python train.py --norm_eps=1e-05 --rope_fraction=0.5 --bias="none" --grad_clip=0.5 --seq_len=512
Each number is 500 + 40 x the weight over its row's rms, rounded and kept within 0 to 999. Layers, rows and columns count from 0. Numbers have three digits each. The size before them is the row's rms in percent of the matrix's.

# layer 4 MLP down (transposed), 1280x320, rms 0.018, rows 796-882, columns 0-79
101:579547464515442500513506518456546523467487542468533508488437522512562462524420496453533569516512504499491471453493513436500489529482508518461435495449476449479530527509553499501499469514530458558578483434548565492589502518539513525527530500
108:509508481484501457477476525481519529563526456526503431419457506469493473531536444550524599501528507525501478517395500496496516498522563490523504472482527507480539451444500467423557540446507512452509482452437483475437552461618483511469519460
095:548560525455443521447443513482536503475514519543494493451551460501518478441549467502472459449495485477532473490516499543441507547496475500476477561371429510418510474486537530511461550493427480479491464516489515504534480528437452488465537514
104:484611445522515524449553491498463539546526484502464516431492476584483472522573494552522530445531465498548507469490505493471454446511508529510476456511486566492479493477470462533528499494514573477498569519548577455480394465548540500541463468
092:540449569512501530506518507490448548480497453481483493575529511492515426473482496507502502440585514413454527478502464483521510517481530526529534513461542511492553553514438501513525584491480497458519464573419513553511534493490422528517534476
105:515501486600505483552501460522436494451543556502502530462520533524467520513440539472567527499503456530487545452568486460593470472510546440502546464528507531510499510596456494515528485431459410504438527486470479508441515513535457476504505491
100:519553467515412534484461467556515538512499522549489436475450514500487528575530536447448536489518481521498447466531501469537424563509410457463459522553499547443475524506482478363496437591492526462410484486500559445491444505505492531564569533
102:537477472507441498517513516460570489530457497480487488451483386518449500503430506415510528525527512528509529501485529480466499494449530497512533485497496486492531556502449557517485501546393574511536468510457476504501531491520476500460518610
117:494443508505513501550528528446527465466455518533532501448444521486448439438471496530590496529417537468514473460486521550526507445463488443493450444572509523600447545508492499486472508534470457562482513484455501521466490482482512498545453516
106:501517462500444606475512472485498473582550454524503505501450476439490457467531433524475521496494539533518503482479540511507484471510480424489418506536541602434529565505403501520501565486550402541470517467475463482449547529458532465436553514
099:462562460425577499481541518482469464509469494456387451462497577502493468518511496544438539591489498569477472443510531497441494507540526477499495536529466480552418533491413505481457500499529523480462477531563442438508534515465534519429444452
097:408525505443510529552488457499490485436541503529510462537481518553503535484463486569501480483452540499437465523535572494411470543513529528567533435515592486556588555493588504470507495527482515532470547532470510416467460522505477547416450515
099:540499491592505462480495520487494468453485559528476470510530455495495500464437517584471477546471464482477582519491492526453464449530512585569482505467520461567462506454515452507473456584526490479521570438465527504445458538464506534546471444
105:550465510510569435479500490528507421476531536561506495524491540534490417533469567489392473451557447499512500417544486549428491502461561476504499555494522449519486536471418603525500496496541593617389554517453504536492552490482504557541501506
096:482528527461498520539444495513527427449559556500487471547483488497490509455517510506553491506433471552525478517493580518532519426467499549481454459462549489454524557519508430525460510463521441505482514512489462447426489480462466574475509495
094:499466515470523569504495423446493523467455507395430541469414520536405530491486538448578511514499569502494504478521473524463553488500489405495464532544561522506482527569530502530488538524545555527489559557490499450485505507447526541522463513
110:477518613490465438483511525525546516526467491514523464442547526517534570417504548549477579487485459529507571485553490470518518497505464491545532511424468532459521532506451556442479510517419469529518472523532475448458437485546475504504564563
097:496464563485509533507488478561528487456496468549509497493499546523418479504526569502482523519490446494563517433540582505418473462482458514474490498544427458569529493452549484480463469537468515574555592469463464470475502467564534545557527491
096:469468471494504508514477482511477538525460541532480449542478504443445494536533486443522393530455491548459447619452540500491443470486454443545440476518510478487540451486539517527499421477581526558413517463507462506499515412484529475542473522
095:530475529484552493496524493532474436440517518486466532500499494510444594505557464464538508530526413518468532539473521494460563470458482468477515518444444456536498460540507453529500558509493544520472437543514585503596453509545440493484564530
113:534441498453488490488525485450577496424544618528480534509581549549490523501519445452486547544550461488526483439532486490493480441513411556452508531427450519480457516475567429517530497556459511472367496499541460514495490523518512513528485452
092:501536526447475505471434505493506477548522517565586475526500516488491577451486585522586508510502509476506497523544565515479486460514442548537487464505571533510570520428576520559543518524468514477486524438467536452484481471438422465484537522
104:444516536459514526507478508490533520527500517566496541492532500587502467560521484509507504490522538459527475544516564533424515425497468557559549507539460538503448544494443529515455450521484493510545541505470458504487476513468507556532520483
107:505556449522521505531554529561506485490472516530562493463569458441522381503494451546511511441530495467581505542532484483490557458515476493442450536524500529487482482478454426501528454531527580542485585518537469532515468432515441594507407611
094:551464536478500495458587494441504442578437489559532516567493502580540525430479502498440463518473478503471450540565512504453529530537459459486475518501540519566509494507504501509546499504491540543462538566462491455593450426533530479573485496
103:537533495493496503427541496474482561513555540486443546515441453586532490472503521464527432428554473485424515521495508549527570455529547510539469528562447499494457475437463528534474516607482469503536528536443511540518526535540516511531491450
104:484466479449472533476515422477536479473492477564454548447543504531485533450458540490457490456483528440488528566497502499433533561472433543443486472527499523521513531468583503450406482519531507475547505494575538475430566517596546512530543609
100:505477484491464521498490506471549520483530553473485541503514484460499455437502570465543461421444461540489473542495461482547541446462557407492515545457431532526490506547543441496467510525526578608533484427519499463566489566472423530476466512
096:475468574494520429506469461584567464469497440519507501496556500557439466466438480540525580453515564491539507450478466521538464532474513421556469445580519520482509540459522508504441468488519460553473439410400454505534572523563466526563467428
101:560460524539497453508526465482581540464542466495502505497522510539524552491492468495499466588565526525529532540513467514445486496523445533565539437471548560484488548545528469537515533516516466515477470514508511515501446469519529500543530416
108:578524450509483488566474492525538532512540492483423483551460561489419556497467485457474501516520482519514583549540518526503479521515498399437568506485558487477473455524514514493462453518544491504557471442554484512508450556480485483511525539
097:508557470515412503464472571531453511492527476530517552517480447542543520523495477519420509509495463484501498519507587437519480465475512541479585494537533470551464474517506484460389510503473526422441514480529468513424519507507543489483502471
098:474418467470492498498474470417478545523416591546453476466430440489475533497480534429506528495535492527499392458506549477519481505526460525514437576464503522544467551425523514486528450528537547500537531518501488528525528504474488468509514531
100:475485511491415528559503454408517445464514503519572538503563506466480496497535442471431515426457509508498475546491520497559522472507578532418505426461496525501499533582458574536473543505494510483504559461509573538489552470526513506437483454
113:471444453479551529449522503499522548592457556539461551563463499438515496454582516467531522422486471459421507500476597508493513472568515509497545532472477463522501489472526467466564433615447486458488561474433551489579443514600469509480445482
103:528530489500487518514552495465524488446608525550576471542519513516455515496535536505498571448564515459500529424534508596517457516518518518516499495462493416523545522466556484496491479477498512482534480596492495506486446476506527447442537445
107:478511516502512478514509485457503478510414466456536540435416514594432550450506491511498492488574485563511500488355464547487512563440524456520500512554508545502436496500558506547570482533539457500509455518527490451566501468551528541512495516
101:459538432520451540542502563480548571539481467519468591521451521547519435473462530526439473513481515513425482507479451538484470411439492514567411523466423462493564584460526426563441536470501508498540527567570470509547445479498439501578602592
106:421565587458510435472592527467466459449534503560464499486499514514465475450443536490531453482565510521468481455454461479541486438521513539445494549495581474496501461561472538490449515431487473527538534431500402555469470520568514553477516517
107:522497544516512521472492489434467539506526494505389434504496506504457522541524480559525538455463559483639433505520450510458445575466512446510509487510536508550571457485453444553514475466554512568589537471494556489540443491533586485451493489
097:460474535538503488469508477456497556459599504478457548567539540453509460574458515464497525521489606424497474477517509519525543515542561507507442473456439506453515450579501448521490458526507461488525568539499404542484448430457567529532610466
079:525468489436513493507607463534417409532462495473468452528479489566520457498505465530478505479511569474544485478530507538472453536457520515464425498559521473448477462523523479439515538577418531514464457564511501545446486499510504518456488514
098:468553501566540444510503524468504484450447510559468463453486528505530548504542461612505431498499516494574494455471511482459563517500485572440536435427523524482491469486423497497481502503523479546485442545527538519498488415462532509489424517
103:521504498474507514487521551537603464519479449533505502496461484534542507455481535487440484532488483526480533492481527511480555436431464522429552477449564561489435545456546550465523487523514590560513539477578528500474501521457463531499507453
096:553492501555442463441499530515536475566534557461524493564542452470459459496450505520504453500561366541542476555543465546547468523435498441536487502464521513448520452501559493495494475546531489584548470470504526483447521460525400497554532489
089:473471491503583549502467558451523491515515502553459461482426526486510574518473476516495489501511518512509469510499483586504472478503446491490499504470515535470500456497532485461519524494497524525547505481487470485460509469411508569538447476
101:558521500532517569507419489472507545400484434521479494486536519493452499534538489570426466504512520457513569505526489464486497486534477540467556533522435544497495472439490454511526568470490446477461487537495461556515424518545502530476446523
113:472512470540459494502487486530499520505502606531509542496541429442494538496478533524484491439421529456439437495487523516505466513519528456516550501568575502593521492463499487499490523479510516511536497470509526479463484521479508528521517490
106:536468450537461533493587483524472448475521430516530513544438560462516440526583486525502562488494534464523488545513494518469501483502551508473477541466505509482589563469562435483482501490545484536540426523465446457488451470521434457496426469
100:517452523517466501539485458519507517555530534453556455542499464486507480536509533430555484526531503472457503432471488530526547579513533477489522450462465455498518477456553477455531506499536485516468499466487485465461475572468509498504489481
101:561503493532534561513465441521533471515465543457488541416449500511493467496515469487505519568451509515526523471544508500478473501557416453532478506510488472523490485504502469500564462466563499517544481555446528470537435508491479454533487511
103:497515462510530494507482565472598457477526517508509475514525474502506521493525520465441527479543569524487474554470567432479467536578488477502420489507475433430534554457580412489499501461434505556528472452451510509515488541498461478518556564
097:463532526585453556474523499422507512467495487427450474495578519492497475508587426544478596550541488506519514531474570524563474478517549496478477520489441481478533522483518525444510500559522500453526583435549489496466506502509529494397530568
101:526455563496529531581485538452449437472465499501465481546530528493569506516516477557467487578489551485530572450525437469457528509500474425445509494473496527484560450535509400478576443525519472487517550515485534582481463460541454546508497573
106:532471488551497542487539447501489471460497495524410464483561539538478507530476488500470563475491476562473453541485563607464519525497515562491482568543566517522436560528440528481505525453584598463518550524494473496561508495481499488485501539
103:518511509481519492463498514540565549491492489493465475409512519487493507558499449526569470439520523421536508479519502496502430552506501461510503595535509446523545468551457446480506549512485528477478503538518545483558503495426535448483477455
096:501522512511501467479532468568501477479499511462471517512560510488447461477481512509506513543586482468529508433550548547518444495512525530510502581515550515466520569486450419495512572502570562512425496487526524503419512555443463517453431555
104:461463541418526494616508514404551473565485582433480509536433549459529424522435437508436555532458549515481508530514437485494531526511543501470427497551536530520489530488485538498523552490564501447483460520481485550556563518564480516460513458
112:506484572567453461466541534514430505492506502533562507403467492531491500463442404523528513559562516427463430428520426487462498470499438466478471412479592493440483455552553539497504490559474529450523505496474531488472487501491476580532505428
101:533507512443585494488507509504556483446512462548536569538573483506544462461457496517506532487447473541501487495537507458536500471463539444505527520504562486478438457471464459508559500467510568545553516521517484512421459508512517449513479561
104:494509540566531542474480539587477477486481484481487448527545463503482557546541508452454568473531548463538528511457456531462496514502493512536499508525409519481490477483470479525432485517466469523531490554476515493534499460541518482494496483
098:523516531474449511495466544512549490518470479466519533477533494507506531569500463566429470513532507489518494492533528543601518494536492435522508510476509528527496511423493500486504457463496514445479544526535568418543455557484540546542516535
100:476480463583473541501442526508504523458493512477500499463573484534460525585497502511592557458513516479502516543481472484429507557490482448443535502506482458481469481482505466450472494500539481544500528471472474516459578571535474533486460440
106:548462458427527520558453564495554514531441509505510549486551528570458422487511486488523498579510493484518557536388522469525520511544485543463410498525559487449479562477451522506450499460532453491493605482550515517485454520528507495429499432
102:503505464461473442443448431505477538538570511583502521464472506526502490486484464494446512537552492478503512506474524487518432451433513515518589530497524516531465517562527438525558577520511545468533402464468517501483501510449514540399424521
097:346499451499536528535455523460504541511508483526483490471499504521446588461494532447433526401566516454484496501475495512512440555535479500448506479570520474500530466454514592480507493519483537446441472547467485500514471561575479553512567504
104:501463503497508503555487539508502467505534490522522472558500511469464540520470531551561475412480442500484551519484501550512498512534539484504582531602408451473552568470507498460554462452464478511542498504467455454421530501481464473505594544
107:480456411446522514455504573475563558519507498452427466484537512479525488501533524471454486474505559591575524488459526582492497437484537506487490535533518476492474494516467537524516492497503507517433487452476554460488598524490545561487507538
102:447520496494519420558499521520560484564483524474571489438468610490445496493483498522486544499484541514599563523503535495566472466529452516430547497512496506517476556434469446540533514499520513632442528525512547524439537474479480484532499555
100:524478417606515535471514470464468494439418436559540544519477461512494525490494484499519530479556531473428496471511504490499614504512495517504465451466461442505512476481463518517435489484531474410548503563483446502542536539519505481468447463
099:492472406409490552466449508465498505548514542464484458448526514466483489479465523480523460501445443466511435488530506507487464442510493492514499506502507468537497487519482452508456499456527461514510504537534516516466529435561611418551505500
098:484533485525550460455538467494536545563492532594432487479556523522504570489494504496476433432578563518527475481417484569508476515470548413510514535490450557482561505447494448458490515598449498495580575514504509540494469455459466461520471438
099:461436533555485436520584503512519554418523528548497490489472474497474460515470531541547479417500509524541436467479502464581444463549452444512475563470495514433554500503519498438407473466483546514463501491489438505466508531428526520598517517
093:500480531424499423474499481544418417521520536453536559505546476512381493522458477472484530578529475527526483560438532565561531549513472505549436553412545473480513495491544505501450549509506492481531481502478546509442488488494517551504515436
088:489498485496513517452503508538515508489453593541478447594473519423528443503559492581518464479529533525484506457541474475449472508464519504486490524473485510485494428549533503473538492518515475457505508519498479540500492426520490500554472445
107:505499468529461510443421433501411466495477494497472518463469448464544528520530488496506590480575406552509497461514425530497403492548499541488515462579535469441513548519536531536539498503506519483465495558485559464473568516393459592425524541
091:428430475513508516513517480515485522492455510538625530533521472458483558510462434450500544483572466467529560504463508501519484502532473479553432461503459450499476486474514505472439467473439480458433541522501472545485511539494479535415502523
089:446540457451430466585463487521465480503452539534442555454534459514457487503500480496521531533507539537509517542472537520427498514433487551513448560519487513501499488537516452523510524474541445454505478420456458467549596492467483490577497539
099:507472491551472486475523527490528466536467499523391478540451493560533500506470526529505520483513513487531517530473508505508487453456450561528529491461541493558492468516522427499502424482538519409485471493495452482507500531506496549454542433
094:459488526458520493497526488527506462483466485424480512507515471476458569503519456549500480470449471572405473497486520472428504507486510488486551515440522447553485444462442480531509542489445454496458450474478535540517563557526517489514543501
105:565489528485492485449417491494515463494514525505499565484503486456457535456522466496548501517495505547485471555520530581470484512517543531478529552558463499537472554407514470446449498529474516498492524496556463518538535413460506551532555548
097:511559455554526503493461491528499532545518460503503530497535522509504456547519473424619540417490510460540510457542570485378373491487538510435468518560510515506511520515487495531512540543500538457422507490468447562552507492443507512519506486
097:530429550555551486409425478470457455505482505419562469518455502425618538539503540491490457452470506494578460509465480573465519479499558494525514473480520534514531487455562439542440476487547511543432406489452475448559533490578470421552478439
097:497489401487484506479498405494592495444463541478533435541427505464481480437504509477481416461484559526504556514475507378575474444428475524521499551494467486498594514446538463515500435543474509560457512455486478447464493484492534454554512574
107:491447523535464569486477542509508551475534496460533522461489493468505481495507513551528564510503448477540476454495488538519493532571489439515591490455521492499510537568460477502492503504504541535497479535528456555480503489506492495483465540
098:513473491537517467498460532508548506494519527590493490505566508545552531506447474484557514477537500511491522499515427536461508522469497545511493482502500514529422535453488522513587508425487515514446592435498522531501525561521484434518536489
096:581410471554449471490506515455566481474537557484425447499468544508532454503489436490486531557521512558414476477465473513419562446522466504476479527513508490452528541480544501513537451578556576483531475492527462495534501503499443484430510434
# layer 4 MLP up, 1280x320, rms 0.0376, rows 797-882, columns 0-79
104:520468503511554498486552511421463481549431489469564536521484557574525493518449455557484445559523429462478495429505506543520542498446480491540528546502481478502538551511481479466559592461447502552480495539469494546481517539534579495562542531
100:457545528481503462549471512540524547525505506471548518573464573450449511495480481484517454542508481490490500502502458527517494546524518504526553470557498386454509501493567492517572482568456575554486492540446470497523506527449547533472440542
104:532540471520487536477482474490495493528483531501568397459532471428507537514437521470511557493568442524447496464404483553467500520553530480448490547451452463457531526476505484530498500501508531407467509468422501526471626470518457422438467526
093:525548512469475462543536545462501511478489443434500504482467541521501571470491446501521457515601536479545435577488523533484519467498479498503466539425505499540518438427494514401508479489535531593480518495526558504553470519476554525468519541
090:526520482459448488504450564467496539528478457403483454474490479473532481490516454493463473520546531574444507563485572476475503472486500422500464558459508488492462536465546586566429528561505564492515433559518496524521496399462387490469517509
096:497579499484482529534536528550491474515510486467464450528575502507580593445531566562460450599493467535398450501458398452502574465519455502456455535428523443412518573502506539505541511575444516532479529509557496374447498436434511475494565512
102:488553461530520528509512521495514542449470521472496463452519502479572484541507478441435507496499551500527480523549544541510486438491481512491505574508502475396454465483544497445475492492429499478504497520514501492566474304433499472592439470
116:545541589490563538506454520509500566474555484497565494559438555511530573526492523607464489460396442543515443483532516539520443510524473432535538514479517450447465533472421524507540473582457496493477553468523438449499534478526556510556506509
110:479493480517511512579550455552437534497455517510495417537514473498471487470545564490546488471498543433455537495588469455528539515529439544500486491494428456579544598533521525495480534408557548473546496548540449449499487461501560497484516507
102:438469430452473453539552466459477535506423555492516452479561477561514497547537429439459559505461579421473505510531493450458514489531547461523484552445580573551474490447526498434526525413551521490513539479479522470527478495501493485496531499
100:465497535537468561579555523513449459543532426546525471490522461479572526548441499513556529544529519497501473526529573493488490432579554543494488496516472470531463517525515483554421535448450455462501471528470525534532481477612561501522539425
100:460441488520550515457524470478479525478531444447505520511481437517447561562497455534529511520487539493459564439500517534621470428470548531519440504509568508554516481495499538596517503502572484499509542494494522525491550494490492518471546526
102:556534487550471442500535523476561530426568507476471512521559492553520513494408478516471500505532526450461509491446475518505537458394452512476461485480481485499503474512493552502531571476476488571565534510503550467601477561483561490483438573
098:520463455509472465482530481475449481479556458469517497482553508511569437513445530500481474525550489510567443528456565506514526475479571594467554494501423462547566471503518456528520534468504529464459465511450450429477490559513474489533506549
096:417509525543498559482527523459454497429530478502531557503513466487514489484518532430556597529458516464461469484524468564495519520553489517481421510411464517473473476428503583506502505501502497566521539555585528469480447441507463496488495503
107:471526537533545541586510478496512506496523500498484456491488486507444503466515494444454505520450533420586464519563495507509528550574580504507518495517539479511468542550502505497501473544560485553544479472481411522464535479438486524546542475
101:506475536487539541430524487480557462488558511470470511491488501575475510534418542516440474539490546548552560541488463471492526465450526451470450452521463571536465503601482549444510513466585509503496484492445661551412484511526509574527473570
092:480494545489547469536500519566467513497455507468459501489459504472452538469422524530478492519512557463507464415491479494525527504499480548527465496489533513598540546470456474463532532535525540511538507413531535514548488527481537422444470498
092:530482470491456522465545536426519558557480491493502526434464478588507486481554540574481487484507503412475474537418487523443442558474490476447498545496515497548482430544593480448473523492478526578534501518540466521485481448535565499524529497
111:572513511528404461597549502488498571433550527557432500574484466535491544568519505419439481479551545439461524516535563466485553442463464497432486494544535478555535501490510540488552411452452521456560502498529548483523458526534504489578431477
090:436462476461533570542478521486488483532492494477451460516518499483519429475450495490527510506511507485491486532486478451531518578557530487531466462470526397556473522520513500528477477526520506468479427544467523483570488483463471463563501607
103:553510551519491472505425449477541505516486475530427455532396484450522502552439523422392455532558515483530524464557485439496496504518500491470489504433478508576506560566452509593524509410440472478493472448478551510498587483478485489448507539
097:534532415516497499517560440472500498487485473517431507501515489523501517461494543522473452547474552422474445459509464493515445508478515480474519540470580494466482534477510545478534500522454580439524519543559491527488431568537474471431551464
095:504506511520492446529465581586519498497550504479526512535430571472483427541554549482495532490521564500503540512495495526490468546461527555511415428480535474451451527547553514518438515459554488585552505457571495518395491519480470451446550495
107:469447475498547460535478600503496501507448559501530474505482564509456403490526514527473459554499508565495422465490497533463480485537465534528495539492509535483527488521559513521434503505556457483432386510472489576493477508464508420538532500
106:541483483455535483445468458546530536527477511529522546485505546512463495470526514456483501491521475460534524509541508524584556503458535499494529525565561489525478523462537413496402510410488484539486533521499505541516456468550459469509488532
099:485488477548536508474602492488513507447459548505529445442522489472404524574563496552449537524487484471510485471504510460491495524522454471425470482512522497589475585438514483468531515492499488490489552551508518529462479492547536426518493515
090:477464484531486484517541489466443540492501551434465456506459564439549543491431477491453508551515495435488427567522450497480502541453428441523528554542487531483498488466432550484515501503503511546654460513504438563563467453475549473429525520
105:464477502473511418487507502453502471423528462487544522456436486511505483535543494492547582481505534545479477428502466484580492489532519485425446547495528493476500470501537520585511506529486527463543512478510512431514553518543522560570449498
104:511505413535502480568454491535494505487513472580496403531467475452534570471505562488469433538540493505507501558446451518519500516424410513572422526523474457539441522438485474555494488523404539486501495470522563465506451444498573479521544476
100:475502519483490489469485563494445520491501521489448564533441541464524473552491518459492503498523472441449570481487582448505485572533450452501456542471457531452542497484489517508489509552502553552450473531589543520464547546512480485540512567
101:494501569470556562552504514437467483508508529547508532467518605537466461563602519459465522511492538478483480503527484434449526522421481464502514417495510492500442519523487502521454497503560501533490546474484440511517471506448557413520463566
102:541535456547546492554460506510548575550506520459490515544518476560536508492504552508523456504496546524499517460567481436530488547504465478484501489494490483535542424572502497536486540511459588514496446487519456523519480578534510567503567495
107:510469476545552467508466498446471471499508548453530448476477504545491486467536493488502485445484535488503484527542483453485444537469520557448395464472569447475634556553469499529559518540466426500622528557520468479527478486525471469482493515
104:483478484442482493502470498528558588580480497506471488529516492466467444484500558518525488505429508544494534584493518409478524555469500529435530514492533501543479539440481532522564513448484460459466481505477494498533538519486492547526546458
094:484497492529518503516541494522456556499516527483550490427512505437472574593485551470508490451502479483519373536483513545488528529443484472498512443454543525451484474548446534525431477567501473420477489453532514489492453436486504492544502547
098:522494505550452512473480430543489572524515515543488521488489398533480552559576529565492512493523460560551505523549470489548443478469467489529559479478533406501422473532484614450568509506508514521527455515512423527524515592461535480512487529
112:521518515567458476470501497470467587571423585583510496540504574532613499539462477466419559450530517411510502423495521557526472545489512486436466506471534468476497483547480530482426465527478570510468538477500477489506480537492585625527526517
097:447527410425478533502522570520451445468516476544541442501471499474466447530523492531499527488532486575481517506471495486532522503422443547466555489465468521521494549524482527567511504495511505487495518440493503520454559491484491456520453564
102:503536554545533519505541446542423426459510465517460478494463562515493454520535508584438483495436524537467486497533534563505502478526486536517485440538567521500489505477470582450497523491488461572464448417462523445458473557536495458496495441
084:532551510482521413553523508497528562413551489494491502509476521521535520494527458560458534542530540516534486554504509517529474512580485507461495494456465556441496523520503515470554552506555475476513434480404476472506491498498458474485496515
096:481523490445495503432447519476480532516501469527522541485489473500480457425514504442510460538515425468466503492542490500461528568483491489445548541504452511507487555592525445472388499546435542537489480521536492479447544514485512585579535529
107:491541471488523470539520441495456493526547536526590478543485498537546422542552507453381507484525524485474567563545514435461462518472541532476510471521521566535513420497458449532442498597508532523482428486503547496539470516493519463537542532
088:517506537499425526471507450490546533554453510510437454486552487509550531488571467456472516543517525524454503516506527495507536499427500574483425477540519572567480520517504461530531504451487545475567522462486448536476560488488459433453501448
094:494602482537529499520516527471500532478489472525518477509514591565483550552487458523546468438619505435548472518568477463517496516482534506605524477598508483558398565511523501499428482522504475507552517492478486539429560481487463489540459472
102:525447530436530499518480517523433486553423538413511556507560497478552526484530516509529492545530494477488484445504532479469559531533522458469518532451512451402583510433453494502471525542404538473529445459548524480456468511466541502484468463
098:560556506546482447462550510504493493517426443502450555490451450474491525483526491534466399496531496512529532518534408548450536474498567429520567437494522563507545468535553578500517562493500549499509503543488523529525461529523450528590449532
106:453542533449452479491459480544562476449584454563492480473515514515463524545484546540437525457464564498451544457416525538499439460458470489532457555534527460465503490515476548513519536477486508505485568464434517537481456510479537556495582485
103:502504478457551514450467589440543510499540454531498512498501545479465536589537531529556538509466489530516466545517485471529558574491452444520449507500513487437559467553474510494514504487503436496464494421494560558540534554422429461467488498
102:554495528521464501472515483478522502583460485447585562489547589565508531538472562580488498483511518445524511563525486486536458536414509525491486572524449438490454480515442547489510447464534454505486515479533556566510474498452537487476470534
107:518449502533477513518435584492486509473467559529525541540425397411498473527491506514557478490463481509522483553508526514517430463540507505549524556484502508541536386492477549465540521546471498540459460536451525486529512482426505546513525515
097:502456531534567463489500502451441490523589570449467528482484527479435493501554503447522542525505545521449512539471550514458495483440450485513561564506491494471536455478519476481557498537517523521524462546509485552493445427548494495502504462
105:543430528539557421515508475495475549485511543515513471463472514526480520397491490513481563475473472455451470417508495438547538515481529513506458509512509546507533500538592567513471477456472530461467504493518482471482513464476503540532528476
105:500471518473459496530532493626508503508459467461521460518520434506525496483492497532501452504455584482459535447486517466480464493480514430462477539548461496449469526512504523451464481483453527600472491453549517519533537536492549493495549469
101:526495508542477517524468513520489489513559514455493474494407518488489515537524486507556447489429509514483532530488513532549507469521456489482436543536401549417495503408494536517515490532463484559530627445513503553506471458500463511542484497
102:558497452483512468542459493464492461563492465479395464397509463502418503583517486500521464522508465525496505465492487509572543547530422497557487449556509401522517471476532468505466465481426547520536457504496491442435560462418570571499531464
108:498451493509477529490589501470457477520432536535498486464450498478562501549502467506473489514464518509498516468470466497550499459488493529498482476504525497408473563436535443474513435489514547480476461578486582481515511427492462550478476485
104:477454473455515528475509487512488535536475501526532451518425503552495509584505517561457498478494461529528508488545549508552556539494460458542483444518485486449497545506400464491558529534466504519555587483550459479507567492523420507572450532
103:433503463488466520489553485485468532456511536549517553512481503531454534509456528497504411476436602503456456444431523503552498476425439488468545473547499494471522558541580488495422497454451528414463431450488549459519527432467511514497510477
100:451524532618569529536528464443535484562523535495534432519475501444498499498501466462531531448535529531490457473526470481415520529464593504484467518520465476564508460450502494494542454501538558555514546535475456486541476510493517417550512514
097:468489397524547548497429543478494496504446548493483518419525534485473556481532564586486471450491476485519528480460589441572539558478544433513461490513570462488509505509497475550475442466472505564560516570518451513506508544474612430397534501
099:565485515482448550419487454540458509532510477544504432523527515545445543563515556534496502506445453530486507574447561494499401510489480494581514431474538514427500510522459554497570525529444415540530477519511552516503570526519466458496486559
110:540541460463616419482532470547492507537490520521454472572481491452526604463556464515471474553429504481513483461559473561481444477425461513506520486405475511479475613485504475469482501511511445487486492460469519492526464471505527491402547464
103:597510648454528480498473526444511442512435562469531478535542433498603510523530444518580458492502499479500532539513518479514457495498475481479439521532513527423524505495456525422510585550471472487502524459532439535438510503512425496636524507
093:503445507434455472485451545556490510578522490557476513510556526606448532481544484441569485484512459517516513450532499449557460541431535444507526536536483497499520548455546503451500486416478519485559493506437501521511496523535527558495476524
101:493514577470431535547482441528528459557602429499595503470510466502446488515496582513502464448572531537565475481525499577488509524493486556491516519474519463539457541460524440525440549492449473448560462548559447521534471563463461468498498439
108:461499506577474443446486454437528384498453511528576470506525371497456556462402439463482543497467493418441560487568534504483518523480462528540497517470509518447562522493551520459456561516515524550455534453555518434551485482458511372498472493
099:460467415473508534570495497542521472502542523574510543430499523468458462463495556451536511506494454486505569465494519498523546419489458573496525494519545433539503520553505532550559540482488492574492459460535492529521476534483475551478469538
104:485521505458513474511484443495507504538553545485470527546484491498512539441484541521482543543446521443535513439541496433481488525500449495575524511470533515501524455510443624437539512479524528512543515475574544502583552557504542477576510560
097:461540552497499503553472491560515486528519489530421565442445533445460565526464470509501527540535434432481468504515472563490525457545518510466492545506480481493469435454541541520527526502532465444502508458561544472508534391542536468516445480
097:466519508441507570504537516497508548510466586481539459521472507505517558494523538487533471518461497493490538526483494467486594562430477486447502465565492522409435464546434495477476531472545564513454527518549449524485556457541503501504496527
095:398518510579448562469506487452477517544512479532499498563529556471505491405501547531515469522459516486524538531518473445479520503439450566446409522496465531520490505516453561522520549463556551544544441445493574464539559539481469433440483497
091:501497460488456511556508489498472542575542505497436432542457494521492486501499566424448442480483515537466569476473496474543524530523543458472477446479482509454542518523514441560451427543519459510503522524525450510547497585494577477526506441
092:439482544492500478508503450436473467512494526511475437396455432452580511444542544518450566531555512516534477492518558491573524467531430484452540483502443452510515426484501485502518444520512514528531426445556451398559510492530533480475483506
094:481476556499564489500596483504601438467519545506483499469545458505494560524536500524508449410490508509473453486473493560507498458515451511453492558465509501493472487550479541476564445493535529539546549515455472494482474533546534467548493518
088:555489578540499473504488546443487455464517473458445489483532506550481515556476517495493509488482486534514429439581497493460514485458537499478504489508553551487444560493530522528463538499581548486487513432512447456555437474509507455518511502
088:584477434436505449431473485472473521466561508514509463479486511475454420467517493476501565494485501505470502523468520480516537466493523499499537511510436482462460523500513475492487548512584557518474539421457518483509521476542599535543553580
096:526533571540495559521459535524475546557472458548488500541507551491498430468468486506545491593476593549455494508446539557453495526437422552470427472509486521489449488554472495444525571490529504507492600522500486472568472566434524472613466558
094:555553506545524444509449480513478452469510452509447450486535480520511453440482502553564435545533465492516515587437567528516484570484537498573450476489490490468432473498515489499523499523541481504538505493506468468523522503456459415466517545
103:484534485442469434418483482474498560582550492566577582530464476483559485549467515502475536548466509526472480515475466425494566472472426459527542535561441438501433550476523569550487502549455532506479543484493554543499524494479541483484539500
099:494535522473509529534494502470507549573491493516495494497538565558492552503484497485461496596510513514466521454534463502588549449531434513598535540434540514464371515500495564476461466481528455500510503468554437510491489511583476544501562470
098:517536475449465509511537457482509530456463480504465546515499533550493486435523465548513499467504529482487544558476467457507507549469563581541504493424504555515404508502487486561512483460472441561554540475518558522461497570462452572534469613
097:465487534472492526470528589486445543579547513550543524524586511507545485465540491482516524514564486486460516469590417549602505517546550546439555502488528481493429487493451516443518516490589462405450446506491449541534472484553440529468527557
099:501567420538573486481584508442537525519469520518506528484500464495580502423516496541492533500502491523484507458514569515398497550487522450590531494548541531499473507543522435529527571518431418505566504502459455451402495493508482537509492535
097:482459527478504464499564510528521481551505490505503501480486516453493547464417516381518503529514518477571469415502491532546504496428525481465497511473494529526505439484523494603517442481499512544533432570451397482567480536533449496556530482
097:520571492498558494503469543485487503542533500482511547492540529501388500474530521528584525504496493484473467509456553469478504486438480499529557496477454582504497531528480480499563538488473491437492460520433576489473440520480488533510433537